Each number is 128 + 24 x the weight over its row's rms, rounded and kept within 0 to 255. Layers, rows and columns count from 0. The size above them is the row's rms in percent of the matrix's.

# layer 14 attention output (transposed), 160x160, rms 0.346, rows 85-127, columns 0-39
size [ 73  86  87  80  75  86  74  79  79  92  90  79  82  88  87  87  85  88  88  76  87  86  82  86  85  88  91  85  88  85  85  85  84  89  88  85  69  89  82  86  78  90  80]
[[142 155 127 112 173  72 118 145 133 110 154 133 135 171 109 145 129 117 133 135 153 114 136  97 150 135 176 150 110 121 185 140 124  73 120 103 161 134 162 127]
 [105 121 118 108 113 134 156 164 131 181 158  68 138 153 108 126 147  89 141 140  92 125 172 172 138 102 119 144 106 119 139 103  89 147  99 152 148 109 124 137]
 [133 108 145  86 184 160 102 169 172  95 114 103 123 169 143 123 107 130 150 149 155 134 137 125 140 117 130 115 139 115 118 119  82 155 118 138  87 141 121 138]
 [122 106  98  92 174 155  74 114 114 115 119 114 133 142 157  98 129 110  88 116 118 101 121 131 118 164  96 120 143 148  99 135 105 149  81 104 142 118 147 132]
 [ 95 122 126 166 179 135  90 169 146 147 139 100 170 112  84 154 142 169  95 149 134 127 150 128 125 121 168 130 142 133 144  92 134 133 122 150 107 145 137 129]
 [117 121 121 104 135 152 110 151 100 158 103 136 112 103 212 138 153 127 104 154 121 110 136 169 141 123 134 158 136 103 156  84 151  79 162  73 148  97 102 156]
 [129 126 142 104 136 118 153  89 138 190 157 114 126 100  90 126 121 170 113 153 106 105 162 122 134 105 107 124 128 162 139 143 126 119 150 104 146 143 151 140]
 [144 126 125 150 162 124 124 125 142 105 104 115 125 127  93 124 136 142 170 142  70 160 140 102  88 145 164  92 159 118 136 164 149 124 118 208 126 121 123  85]
 [134 129 113  58 140 115 131 132  80 108 129 156 134 130 106 102 113 145 163  57 117 118 154 106 111 133 135 109 134  96 174 145 100 167 116 146  92 129 100 143]
 [132 144 107 160 114  89 110 112 155 144 138 165 117 134 155 133 135 103 146 138  98 135 117 135  97 135 130  80 156 140 128 113 145 136 119 110 146 149 145  78]
 [181 122 151 203  95 143 163 170 108 145 156 134 108 137 110 150 139 134 112 162 128  84 121 101 124 126  92 140 147 142 121  83 135  87 127 130 130 118 103 129]
 [137 160 124 100 152 136 129 141 110  90 120  86 122 112 129 155 134 116 112  85 117 162 136 146 121 111 118 133 119 159 174 143 119 118 104 142 119 117 159 156]
 [155 155 104 150 110 124 106 148 151 143 149  76 125 117 112 119 106 157 144 111  89 113 114 113 138 150 156 116  83 131 159 145 168 116 111 152 123 125 130 127]
 [115 115 139 117 126  98 143 131 120 157  73 174 152 107 137  87 137 109 153 134 128  99 137 126 157 130 140  60 134 114  91  81 122 129 141 145 107 109 123 129]
 [ 77 134 163  86  73  79 168 105 134 158 121 159 141  78 138 138 148 165 169 178  92 124 137  95 139 135 151 136 123 123 152 137  97 162 130 112 139 112 105 121]
 [ 51 152 118 164 109 119  99 125 124 141 118 100 121 108 110  85 117 151 125 148 140  89 109 134  76 120 122  91 158 170  75 159  88 202 152 119 113 165 128 167]
 [125 108 119 166 167 122 147 154 126 151 103 141 108 138 121 121 119 144  63  98 129 128 103 132  80 107  96  91 105  92 165 102 155 110 161 100 137 109 114 118]
 [143 151 143 140 160 148 128 134  91  85 126 158 104 133 103 109 106 157 166 142  96 139 141 157 123 115 159 125 106 169 118 111 114 127 130 120 164 143 150 107]
 [198 151 135 130 144 138 129  87 119 144  57 141 146 123 131 160 144 164 144 118 139 111 132 124 127 119  99 106 131 149 138 134 105 141 115 146 119 140 136 150]
 [ 97 104 123 111 115 144  82 136 146 134 134 110  82  94 154 163 143 149 110 157 129  97 147 133 150  90 108 177 159 188 168  90 158 118 137  78 155 117 125 123]
 [111 148 140 145 171 194 148 105 141 102 155 111 156  88 153  86 112  95 114 121 140 134 142 116 136 105  83 137 108 145 113 106 136 132 107 114 157 138 130 128]
 [112 179 119 134 149 142 102  63 113 143 111 113 133 141 150 147  87  93 111 165 119 113 162 132 132 104 142 103 118 118 129 145 132  95 153 101 130 152 105 105]
 [109 180 111 110 145 158  85 147 157 145 115 156 101 116  97 190 159 154 129 109 151 120 121  96 124 147 103 109 175 114 147 137 151 111 125  75 133 139 101 133]
 [ 77 112  99 136  94 143 115 115  99 133 127 145 132 125 146 116 156 135 143  92 110 140 152 155 130 146 123 131 132 123 118 101 124 100  80 114 114  76 174 130]
 [133 111 114  94 124 113 159 157 104 132 129 146 104 127 127 148 112 128 118 161  90  92 134 157 133 111 137  97 160 123 110 111  91 135 104 116 108 102 125 143]
 [139 148 121 143 101 135 114 126 115 108 169 158 100  94 129 139 109  67  95 123 160 160 154 159 121 102 118 115 154 146  86  83 138 154  90 139 167 111 101 122]
 [ 94 137 100 140  98  84 143 178 148 179  84 146  94 136 162 145  91 137 185 122  89 160 162 100 152 128 125 141 142 106 137  99 149 134 171 124 146 152 122 139]
 [132 112  99 122 159 122 104 117 138 143 155 128 111 134  78 161 123 151 116 130 123 128 143 121 132 113 114 146 142 121 160 134 150 162 125  99 105 149 149 118]
 [185 114 172 127 102 125 151 194 149  91 142 186 178 102 142 144 120 121 128 137 169 114 124 108 110 142 123 119 136  80 125 108 126 104  95 105 139  60 118 140]
 [137 146 140 100 144 149 113 162 137 124  92 115 131 118 111 149 104 125 143 125 107 159 105 102 138 110 117 149 132 142 102 121 110 132 132 122 115 125  85 104]
 [157  77 111 126 144 126 125 133 169 180 133 103 152 122 121 121 122 157  96  93 143 143 128  99 119 104 148 140 147 109 128 146 145 127 149 148  96 115 146 149]
 [ 72 173 126 140 145  53 119 131 119 140 115 143 146 134 109 144 131  97 123 143 126 163 115 155 126 114 143 143 137  94 140 127 139 119 197 116 109 129 130 134]
 [125 163 139 163 127 158 170 134  86 138  99 151 111 133 122 161 103 117  95 178 123  84 117 116 146 132 119 185  90 111 169 129 128 142 147 143 135 114  90 126]
 [107 110 120 126  98 139 138 117 135 140 147 114 168 128 116 138 135  93 102 125 149  95 113 108  95 138  92 125 129 103 146 122  94 167 127 112 135 124  94 133]
 [160 133 152 105 122 159 145 106 152 121 150  95 147 137 149  91 142 131 145 150 116  74 109 137 118 128 136 106 104 138 114 141  93 104  90  93 154 111  86 121]
 [156 138 120 101 140 113 164 146 128 128 117 159 163  95 128 103 130 131 118  96 139 128 117 124 134  86  67 145 160  96 111  84 100 142 116 177 137 149 113 100]
 [128 168 156 162 114 125 155 123 179  65 132 165 141 150 108 151 132 141 158 120 119 146 174 113 138 110 166 126  97 103 114 155 105  83 109  91 133 156 146 103]
 [186 104 105 120  94 136 140  85 128 138 119 142 134 103 112 122  89 217 113 101 141 137 125 181 133 132 133 103 111 157  74 107 122  71 122 131 126  99 154 104]
 [102 138  87 175 148 113 134  78 163 156 147 147 126 163 161 126 102 132 122 164 114  97 139 130 145  86 128 129 145 107 116 136 134 156  65 125 137 137 139 149]
 [ 96 105 139 156  94 127 110  86 165 168 134 114 102 183 135 150 110 128 182 113 153 144 117 152 145 123 100 114 108 146 118  83  99  90 112 133 124 119 160 123]
 [121 164 129 168 126 180 102 118 156 131 118 135 164 167 134 108 115 117 109 143 101 138 172 181 108 133 149 151 141 129  89 104 146 109 131 135 128 161 120 109]
 [ 44 148 150 153 138 165 182  83 119 171 118 127 113 154 128 152 138 128 142 105 125 137 117  97 152  94 103 113 124 140 114 163 104 158 138 101 122 170 133 121]
 [155 161 146 137  93 140 128  97 136 146 114 139 117 125  97 130 149 147 137 117 145 135 107 140  96 113 128 109 151 157 112 129 112 105 154 126 135 104 126 145]]
# layer 14 attention value, 160x160, rms 0.132, rows 86-127, columns 0-39
size [ 87  78  79  78  90  77  88  85  79  86  88  88  95  91  86  91  94  91  88  92  91  95  85  94  96  96  89  82  99  88  97  96  90  85  91  82  88  91  92  89  84  85]
[[120  86 145 102 126 118 102 117 108 109 116 134  78 122 154 132 147 123 131 122 102 163 124 137 100 172 116 119 130 150 150 164 143  91 138 106 137 156 149 106]
 [119 149 131 115 130 105 128  62 146 151 142 124 161 105 128 146 124 138 102 122 109 132  90 134  82 145 180 146 123 118 142  90 140 146 133 151 127 120 111 101]
 [105  97 136 196 101 111 124 113 173  87 116 135 144 127  91 156 121 124 159 207 141 147 113  98  96  95 126 115  83 115 131 143 139 105 126 138  93 111  76 120]
 [111 146 164 123 103 109 155 122 169 146 137 141 102 121 161  70 111  75 126 122 139 147 143 128 161 123 110 137 148 122 161 160 125 153 138  93 123 147 161 190]
 [154 141 123 125 105 136 139 133 169 110 143 130 114 114  88  65 107 160 134 143 160 143 113 114 132 117 139 120 153 136 115 166 110 148 137 159 132 145 155 132]
 [120 114 123 145 127 143 151 135 140 101  95 132 113 115 164 115 143 140 126 111 144  99 123 138 116 149 151 125 177 162 128 100  99  99 135 146 146 142 107 106]
 [135 113 146  96 121 129 134 142 117 135 121 145 119 144 149 154 109 141  85 170 151 118 115 117 152 131  92 116 130 153 105  98 146 114  94  87 112 160 131 130]
 [134 133 165 165  90 128 122 136 177 156 145 111 161 105 134 140 107 136 129  99 105 128 105 150 119 110 138 160 126 144 103 150 130  69 141 176 166 139 139 128]
 [143 118 163 119 120 134 121 165  77  99 158 105 144 133 107 155 149 132 137 185 189 123  85 132  94 145 127 150 124 126 131 105 132 150 145 167 107 103 109 175]
 [108 185 142  58 152 156 149 110 143 125 113 112  99 134 118 144 133 128 138 106 114 200 159 137 143 150 122 119 135 137 141 166 106 146 107 139 128  98 126 142]
 [101 143 162 137 114 119 158  99 124 123 119 151 119 152 147 124 146 133 134 165 120 124 125 122 150 142 102 103 142 127 129 115 156 149 135 119 122 136 129 101]
 [ 77 131 130 112 141 170 151 121 142 144 113 109 134 107 127 135 152 105  94 117 153 136 121 124 145 101 148 147 135 146  94  96 102 147 159 108 120 113 101  80]
 [149 164 162  88 130 128 152 110 119 117 164 130  92 167 108 169 148  98  98  77 139 118  94 162 126 125 114 156 123 140 188 187 134 115 119 125 130 155 133 151]
 [113 105 132 172 169 167  81 111 116  82  96  72 160 153 109 128 118 137 111  94 135 142  90 146 122 133 119 108 124 156 111 128 172  79 135 146 124 149 166 130]
 [170 127 145 141 176 150 117 145 138 123 128 110 132 154 152 133 128 150 127 132 120 153 127 139 160 146 151 135 116  83 132  66 130 104 115 166  98 121  81 101]
 [145 138 143 101 144 175 114 120 118 134 163 107 122 107 120  95  93 123 193 142 150 111 133 128 180 144 176 167 168 111  80 140  82 128 162 127 122 139 146 151]
 [118 139 104 102 141  93  94 130 171 158 134 157 152 120 114 152 102  96  94 126 128 129 121 135 126 143 114 111  85  81  97 142 146 111 134 151 120  92 121  99]
 [ 97 121 135 175  97  93 134 142 145 126 156 131 123 119 145 127 131 151  86 140 118 132 127  96 135 103 129 164 147 140 102 173 117 161 136 124 155 100 118  58]
 [142 142 138 116  90 127 116 164 147 128 126 121 147 124 146 124 136 114 132  86 124 130 104 101 101  86  98  76 115 112 116 188 151 118 124 143  75 127 137 141]
 [157 132 126 107 102 119 143 141 100 148 118 170 123 132 108 112 145 156 144 125 174 107 109 141 135 159 160 131 127  86 150 120 122 120 150 172 106 133 155 116]
 [148 127  84 141  92 106 146 152 179 122 105 131 123 139 103 113 144 159 123 148 132 100 105 113 108 147 111 165 141 101 168 115 127 140 118 181 152 134 129 154]
 [107 159 167 145 137 110 118 135  93  95 142 104 131 117 174 120 126 108 138 130 128 103 132 138 159 106 156 166  86 157 118 109  97 125 123 159 119 102 117 125]
 [173  99 160 153 153 126 142 117 182 118 149 123 156 104 121 160 134 118 125 157 135 134  91 114 111 122  86 111 123 153 167 107 143 142 164 141 146 140 138 113]
 [103 110 128 142 144 103  99 116 124 116 127 155 132 121 147 123 162 138 172 155 139 153 153 141 128 146 120 167 118 103 139 146 182  94 122 109 144 133 117 103]
 [123 156  96 109 106  91  85 129 117 150 143 126 130 126 101  78 140 166 149 167  78 102 117 130 125 135 149 139 111  86 156 117 118 129 123 140 137 128 147 157]
 [143 100 152  99 135 120 135 117 197  95 134 113 143 138 104 112 141 143  83  97 130 125 113 143  94 119 140 155 110 139 142 146  91  81 106 125 117 131 129 126]
 [126 159 125 121  87 120 147 135 104 101 124 160 144 175 163 123 102 152 141 140 138 131 118 123  99 147 104 115 137 127 137 124  92 113 107 127 128 162 135  99]
 [137  86 136 148 160 108  95 116 133 134 131  40 130 176 121 130  92 125 134 122 107 125 145 132 133 131 142 107 134 165  71 132 123 145 159 160 158 185 159 130]
 [109 191 136 136 104 106 113 140  92 120 153 114 172 117 149 130 134 152 125 144 186 119 155 141 169 120 147 160 127 147 141 118 112 108  98 115 150 150 152 149]
 [ 62 112 132 116 120 137 140 143  90 127  95 135 141 113 111 164 149 144 147  89 120 157  86 154 112 131 134 115 103 123 131 143  79 121 129 110 104 151 109 132]
 [157 107 126 141 102 185 166  94 113 129 127 158 108 112 160 133 141 132 150 108 132 113 136 108 128 141 121  92 121 177 130 113 121 120  94 108 140  98 147 111]
 [128 109 146 142 103 124 140 129 153  97 114 116 148 130 141 119 137 125 118  81 111 135 142 153 144 117 159 127 112 135  98 140 152  87 131 112 177 110 139 146]
 [127 135 127 135 159 109 110 124 144  81  96 176  78 126 139 137 167 130 118 159 103 131 108 146 153 143 130 134 139 147 125 104 135  88 127 117 126 122  93 155]
 [116 118 124 146 168 136 123 143 117 113  91 101 144  91 146 156 129 156 116 166 170 156 139 102 140 126 114 136 125 102 143 148 137 142 177 144 113 127 190 151]
 [ 85 146 122 136 169 147 151  95 154  84 129 122  97 158  92 131 132 104 156 126 158 161 129 121 133 147 156 149 101 142 135 169 151 101 125  68  96 128  93 172]
 [173 114 152 108 108 122 109 117 119 146 101 126 153 113 139 137  78 118 123 126 171 129 101 122 115  97 138 120 166 120 206 126 142 181 152 120 111 115 108 148]
 [ 88 160 121 130 102 119  95 139 121 121 112 119 172 150 162 115 177 125 130 148 106 109 110  98  99 130 156 151 113  78 209 141 115 182 160 142 147 151 106 127]
 [168 145 130  84 141 160 126 132 134 103 122 133 157  78 115 123 148 158 128  63 141 135 126 132 115 163 153 121 154 108 143 150  93 153 160 130 120 118  98 134]
 [148 144 139 138 114  79 148 177 123  97  99 102 130  95 156 119 162 141 121 104 168 131 151  90  99 118 121 107 116 119 145 156  99 140 106 133 159 120 113 137]
 [155 141  82 129 112 102 120 148 123 165 134 113  99 121 127 110 138 172 153 124 149 100 130 128  92 129 141 106 111 147 141 123 118 150 126 100 101 128 150 125]
 [182  62 152 109 124  84 148 112 115 116 133 104 177 109 137 104  94 154 136 131 163 117 126 142 127 134 113 178 123 137 131 137 136 134 170 160 109 120 103 162]
 [ 87 107  94  86 122 127 153 118 140 121 157 125 161 137 160 155 116 121  91 140 143  98 153 129 180 140 127 130 132 165 142 138 142 134 152 137 155 115 157 129]]
# layer 14 attention query, 160x160, rms 0.13, rows 96-134, columns 0-39
size [ 73  76  80  72  73  62  76  76  71  68  81  69  71  71  79  79  79  76  80  64  78  70  73  76  78  71  69  77  72  77  70  76 174 175 170 176 167 176 163]
[[178 108 115 138 147 113 121 107  98 115 166 154 112 129 140 122 138  69 103  77 102 105 100  82 109  71 121 156 113 146 192 145 123 138  99 127 149 121 129 113]
 [155 109 112 150 116 176 110  74 142 156 124 142 116 130 116  97 166 132 124 157 102  80 152 114 151 139 144 154 123 161  94 148 130 156 106 157 140 147 156 104]
 [150 146 115 111 156 127 107 135  86 140  81  90  82 144  91 124 132  83 135 142 122 124 151 146 107 101 141 150 127 150 173 109 136 121 107 141 106 152  91 136]
 [128 155 126 123 110 116 153 137 129 114 118 153 133 147  96 120 136 121 104 133 116  74 171 148 129 146 121 168 148 132  91 140  76 159 139 146 118 118 132 164]
 [121 132 159  82  89 123 121 170 122 157 134 155  94 144 159 104 116 116 134 152 108 151  92 101 133 134 122 130 156 136  63 160 148 113 112 127 121 104  97 109]
 [147 134 133 148 106 118  80 127 140 127 109 117 145 135 132 135 120 141 115 165 116 122 162 136 108 125 145 107 125  98  87 182 134 160 138 101 116 129 160 136]
 [117 148 150  94  90 123 148 122  86 133 141 119 101 124 138 156 152 136  69 118 128 126 155 145 128 115 152 135 136 164 152 110  97 123 147 102 123 133 125 103]
 [136 128 134 152 111 125 164 123 111 109  91 123  89 158 125 175 141 134 137 127 139 159 147  94 123 196 122 217 132 127  80 110 125 116  97 112 178 151 133 112]
 [109 149  91 114  62 100 127 134 104 171 115 135 118 124 141 104 140 140 108 132 160  74 147 125 149 136  53 139 133 132 155 137 105 103 167 128 137 107 112 124]
 [154 155 140 136  91 156 133  98 117 117 137 149 126 123 115 130 124  95  93 111 139 146 128 123 133 132 135 132 142 126 117 103 133 110 146  96 117 131 134 168]
 [ 77 155 114 124 152 142 160  94 180 141 136 181 125 134 146 150 150  94  89 113 174 134 119 119  94 137  79 105 158 116 132 131 132 126  89 112 112 156 109 128]
 [128 136  83 101 123 129 143 184 103 143  70 151 129 117 111 120 142 131 121 147 131 133  90  73 110 141 113 125 133 133 164 150 137 165 155  89 150 111 139 100]
 [117 142 127  91  88 134 144 139 165 116 167 135 166 111 116 146 104  92 145 142 149 113 138 135 123 142 144  66 113 123 148 126 116 101 134 150  95  93  98 143]
 [122  98 126 127  54 110 115 113 143 129  76 139 154 132 148 126 123 157 129  77 163 120 128 105 178 153 128 117  85 153 125 133 130 101 126 117  88 144 152  73]
 [145 155 124 176 130 136 123  93 144 129 114 151 101 114  92 159 124 148 162 168 121 115 155 118 143 140 103 137 119 126 132 142 159 136 153 169 165 117 135 124]
 [128 133 139 121 166 102 104 182 109 111  85 121 101 146 208 133 141 106 123 151  71 151 117 115 114 111 119 101 152  95 137  90 110 121 120 110 142 129 119 132]
 [107 148 132 118 131 108  96 132 162 134 145 160 140 110 126 142 136 133 108 117 128 172 128 135 148  79 165 120 144 146  85 110 106 121 133 137  94  81 121 102]
 [152 119 109 165 119 159  88 148  98 131 122 135 119 139 139 135 103 119 134 146 116 125 135 116 124 103 137  84 130 118 122 131  82 133  41 141 145 107 183 134]
 [169 133 139 109 176 191 154 115 133 152 162  92 102 103 148 131 147  84 134  88  77 128 147 143 114 109 129 144 113 110  86 139  98 133  91 137 152 139 132 172]
 [140  97  80 147 106 106 119 117 112 182 158  90 128 119 102 126 115 122 105 126 152 170 132 132  92 134 143 133 143 148 133 193 100 147 154 160 171  95 147  92]
 [102 137  60 113 129 117  87 110  84 106 126 105 153 105 124 111 138 126 112 126 116 115  94 131 139  96 127 145 116 120 162 151 167 120 164 148 139 177 167 156]
 [155 149 113  98 111 153 161 131 135 154 109 106 100 135 135 105 112 144  95 156 137  90  98  97 142 122 130 166 150  86 166 149 120 128 169 125 131 140  99  82]
 [ 99 102 102 154 126 181 101 155  95 160 109 140  98 142 117 142 137 128 115 101 112 100 152 133 135 143 155 141  85 174 123 112 151 121 111  91 131 118 102  91]
 [152  73 112 131 128 126 143 122 141  96 102 110 131 128 172 125 150 122  80 147 119 156 147 127 139 137 108  72 167 141 193  94 144  72 103 131  97  94 108 164]
 [111  99 126 128  73 163 139 127 124 106 130 138 168 132 125 131 120 127 176 151  67 129 143 157 135 104 163  83 150 140 132  91 111 141 154 100 147 143 152 111]
 [120 136 151 115 149  76 112 117 123 120 135 165 160 120 109 126 129 117 155  94 149  92 108 133 100 159 107 132 159  90 127  74 117 170 123 106 147 113 119  92]
 [102 108 161 117 103 136 142 165 182 139 170 130 123 162 120 134 107 139 119  99  83 126 156 166 111 122 107 122 146 112  86 131 164 129 132 128 115 119 142 104]
 [104 141 117 148 138 122 121 184 142 118 121  79  86 124 112 132  76 122  89 108 139 148 120 115 131 124 134 163  93 120 130 141 121 109 129 144 101 143 105 134]
 [124 155 134 100  64 163 131 142 166 105 120 135 123  99 130 151 100 105 106 101 127 142 149  91 115 135 147  94 162 153 131 145 171 158 156 177 134 133 171 164]
 [158  94 142 134 110  96  82  92 181  99 141 103 138 118 108  86 147 127  98 107 122  91 144 167 113 152 154 119 111 153 151 152  89 144 105 105 143 138 127 168]
 [130 137 164 128 131 168 152 148 125 146 141  87 156 110  88  99 106 135 153 101 139 126 135 143 118 145  96 114 144 166 138 136 147 132 120 211 128 114 130 107]
 [148 163 173 136  85 101 185 112 130 155 162 134 143  98 159 155 116 120  91 136  90 102 127 138 127  62 107 141 141 149 134 135 147 150  99 131 136 115 122 123]
 [143 149 132 175 124 163 112 126 156  93 170 104 104 135 146 114 135 130 143  95 163 154 158 147 144 131 138 107 146 162 165 121 134 145 105  89 136 150 134 149]
 [108 127 104 163 110  91 122 145 115 143  88 103 153  95 140 119 141 178 118 104 125 134  99 114 112  90 137 140 130 120  98 155 115 113 109 104 122 104 135  83]
 [161 121 123 117 127 143 155  88 138  98 183 161 160 127 158 171 175 138 113  82 156 130 139 132 118 147 148  75 136 103 142 142 166 126  99 144 150 128 126 160]
 [ 82 139  92 138 141 103 160 143 129  96 115 150 126 107 130 122 103 124  84 126 117 100 167 147 163 124 133 133 151  77 156 146  93 129 121  51 158 143 156 164]
 [143 146 145  77 150 114 118 117 189 132 129  98 144 145 128 148 152 143 131 117  90 119 143 137  89 114 194 114 143 132 115 155 117 149 134 155 115 103 139 135]
 [ 98 148 125 115 157 136 129 143 174 132 150 115 150 126 126 139 115 108 160 124 143 129 136 117 119 147 110 119  76  78 179 160 143 104 143  88 168  99  97 176]
 [178 137 123 166 140  98 155 129 115 130 144 108 126 138 140 119 153 173  89  97 120 127 166  83 109 128 101 138 146 166 164 117 138 131 124 128  94 100 128 152]]
# layer 14 attention key, 160x160, rms 0.124, rows 96-134, columns 0-39
size [ 74  77  80  70  78  83  69  78  75  77  81  75  79  79  80  81  79  83  78  85  78  78  80  75  86  73  70  81  77  81  74  84 157 162 160 159 158 163 150]
[[142 118 123 158 118 148 152  93  66  75 169  88 133 157 130 127 124 109 144 105 142  95 126  80 176  79 128 117 140 148 131 173 103 136 106 133 105  96 143 118]
 [167 121 130 150 113 172 132 118 127 115 121 131  84 119 129  80 170 118 108 136 108  89 146 153 126 106 152 135 169 153  71 139 139 146 104 138 112 134 153 158]
 [105 159 128 137 157 130 151 143 112 123 100 161  79 136 122 145 137 104  69 121 117  82 133 102 109 129 101 121 117 135 124 131 133 165 151 155 105 175  78 113]
 [ 85 133 126 120  81 125 147 119 119 121 119 149 111 114 158 104 148  93 132 114 124  74 122 131 134 156 117 133 153  95 166 119 112 150 157 142 138  85 128 174]
 [ 90 152 135  70 126 124 100 156 110 120 160 158 121  99 163  97 116 154 169 140 131 144 114  89 131 127 180 128 122 153  97 110 122  98  95 111 130 128 102 159]
 [126 147 128 165 126 112  65 110 144 148 122 103 118 162 110  93 147 115 129 137  89 134 127 142 118  99 132 105 156 110  93 206 138 114  99 136 121 144 134 127]
 [102 133 169 156  96 138 119 153  94 130 164 142 140 137  83 131 147 128  98 159 164  82 133 113 117 128 134 117 152 138 110 119  69  82 144 154 118 113  95 148]
 [141 130 135 130 123  94 194 158 128 138 150 129 134 141 128 125 104 119 107 116  99 141 124  90 126 158 162 100 118 136 130 108 120 139 108 131 121 181 191 139]
 [131 135 101 126  88  71 118 136  93 184 108 108 176 121 159 131 146 106 110 130 147 121 147 121 110 117  90 108 121 127 112 145 112  88 147 137 128 131 112 158]
 [133 123 114 120  86 115 138 159 113 121 123 135 141 110 111 159 104 138 115 111 102 125 127  91 141  92 132 138  89 111 104  85 112 109 105 137 154 127 160 138]
 [114 132 148  97 123 173 174 144 189 117 107 145 122 122 153 154 168 110 131  66 186 107 123 113 118 132  87 118 123  77  96 153 127  88 132 146 101 135  91  97]
 [127 160 140  91 150  98 133 165 140  91  84 133 125  92 124 113 122 163 154  80 125 156 135 151 125 144 131 151 145 167 129 145 158 160 127 146 112  81 118 109]
 [163 132 174 116 159 160 121 116 146 111 135 162 144 112  93 106 128 137 116 141  88 151 155 115 102 163 117 111 120  97 114 107 141 122 140 127 103  90  75 148]
 [ 59 105 111 109 124  93 118 128 141 142 119  99  68 142 114 105 119 104 130 165 110 129 130 115 172 133 136 137 123 138 126 144 132 158 161 120  73 131 127 128]
 [ 88 140 155 158 159 108 145 101 124 122 105  99 129 123 126 133 164 138 124 129  89 102 122 142 101 122 147 103 125 155 114 115 158 116 111 118 132 122 124  97]
 [170 127 150 137 131  91 136 191 129 100  95 128 136 108 168 131 119 172 103 175 109  95 161 181 151 119 121 120 152 114 123 124 121 103 139 126 136 114  96 149]
 [146  44 105 143 151 117  98 111  83 148 132 161 159 116 129 118 134 106 135 129 122 132  90 142 116 137 161 141 134 127 128 102 113 105 100 113 149 116 145 114]
 [120  84 128 151 129 169 147 146 107 111 167 105 126 135 116 106 124 142 100 141 142 125  83 165 137 123 108 112 126 139 116 147 133 159  96 157 157  85 138 112]
 [120 151 113 102 160 179 130 116 148  99 143 119 122 127 141 134 109 106 135  95 123 126 145 118 107 125 102 137 102 132 133 127 110 142 134 105 155 144 146 124]
 [ 76 141 133 148 122  99 114 143 115 131 160 114 144 143 126 114 133  83  77 141 137 138 102 125 139 147 130 139 144 131 140 149 121 176 170 128 141 166 102 108]
 [ 82 138  83 126 142 149 132 135  59  98 100 146 138 111 130 155 160 106 171 143 110 145 119 130 147 125 116 132 123  85 147 141 136 135 141 148 103 157 143 142]
 [165 167 143  94 134 141 139 146 136 178 120 129 138 123 100  99 153 139 123 145 118 114  88 116 132 116 106  85 118 115 157 140 151 115 148 131 138 145  63  79]
 [156 118  92 123  88 138 127 117  81 107  97 107  99 171 122 160 163 125 130 120 105 159 107 145 143 123 144 136 114 182 130 117 121 109 170 146 104 119 124 137]
 [159  64 109 139  99  99 142 159 133 104 147 118 139 142 122 164  84 123 113 122 123 171 143 133 143 134  85 136 116 110 118  88 126 108 107 148  97 108 100  97]
 [ 91 100 156 160 111 119 120 144 136 123 113 122 126  59 127 167  99 104 146 128  60 123 149 102 119 102 172 130 131 124 163 111 132 137 141  93 132 205 118 129]
 [110 125 175 131 116 104 142 144 101 138 187 140 151 153 121 153 156 134 152  92 134  97  92 146 136 121  90 147 132  92 151 133 108 120 116 136 157 133 132 118]
 [131 159  80 125  99 106 129 103 110 102 165 172 165 130 135 119 144 169 158  95 124 115 145 121 125 169 130 133 156 123 136 153 172 138 144 141 123 110 121 100]
 [133 116 136 142 151 164 105 178 165 155 131 122 146 142 116 172 106 132 127 106 115 118 122  95  99 111 154 160 191 112 112  85 108 125 121 108  81 121 130 113]
 [147 131 127 138  76 145 144 140 107 136 120 137 100  90 120 144 128 125 176  78 133 102 130 131  86 147 164  75 142 153 120 119 111 144 139 159 113 131 140 104]
 [112  67 139 146  91 143  67 124 100 133 142 111 105 102 113  90 103 167 144 143 131 142  88 128 108 150 109 103 136 124 124 162 140  92 120 132 126 108 139 150]
 [123 135 139  91 144 162 146 145 166 148 135 136 160 147 112 128 149  81 164 133 120 148 153 140 141 177 181 142 101 139 151 151 108 144 112 150 106 110 145 159]
 [133 126 103 133 114 130 164 116 134 143 142 147 122 116 129 146 121 133 115 166 136 145 138  61 141 125 100 129 102  81 122 124 111 153 118 132 106 110 110 128]
 [146 109 136 139 114 188 133 128 125 141 152 107 101 151 153 137  94  86 147 156 141 163 108 116 114 116 142 105  88 141 146 120 112 118 109 155 140 151 137 151]
 [146 112 114 138 107 123 123 128 132 185  85 104 108 139 129 119 133 126 120 138 159  86 125 132 106 166 130 138 131 144  75 154 107  63 178 118 148  92 154 112]
 [169 114 154 127 106 136 104  73 142  99 148 112 146 150 139 173 139 125 125  75 133 158 100 119 146 125 111 126 145 110 137 151 142 160 113 127 124 117 142 118]
 [146 163 114 139 118 124 139 122 127  89 141 127 140  86 139 179 139 103 150 138  96  90 166 148  94 149 131 145 150 110 104 139 140 110 127  68 115 140 120 166]
 [137 131 150 107 140 136 126 161 125 122 124 156 123 151  86 143 157 112 141 125 108 132 100 108 176 148 145  89  97 179 146 146 117 120 163  94  96 158 123 109]
 [149 181 142 107 107 109 129 147 145 132 162 111 105 120 179 149  92 130 111 133 110 114 141 125  97 134  96 134 146  84 157  99 142 122 144  97 158 111 121 141]
 [135 103 151 136 111 125 175 105 116 113 118 107 159 183  95 113 159 143 104 123 140 126 130 129 142 156  94 112 126 145 147  99 133 116 139 127 115 132 144 120]]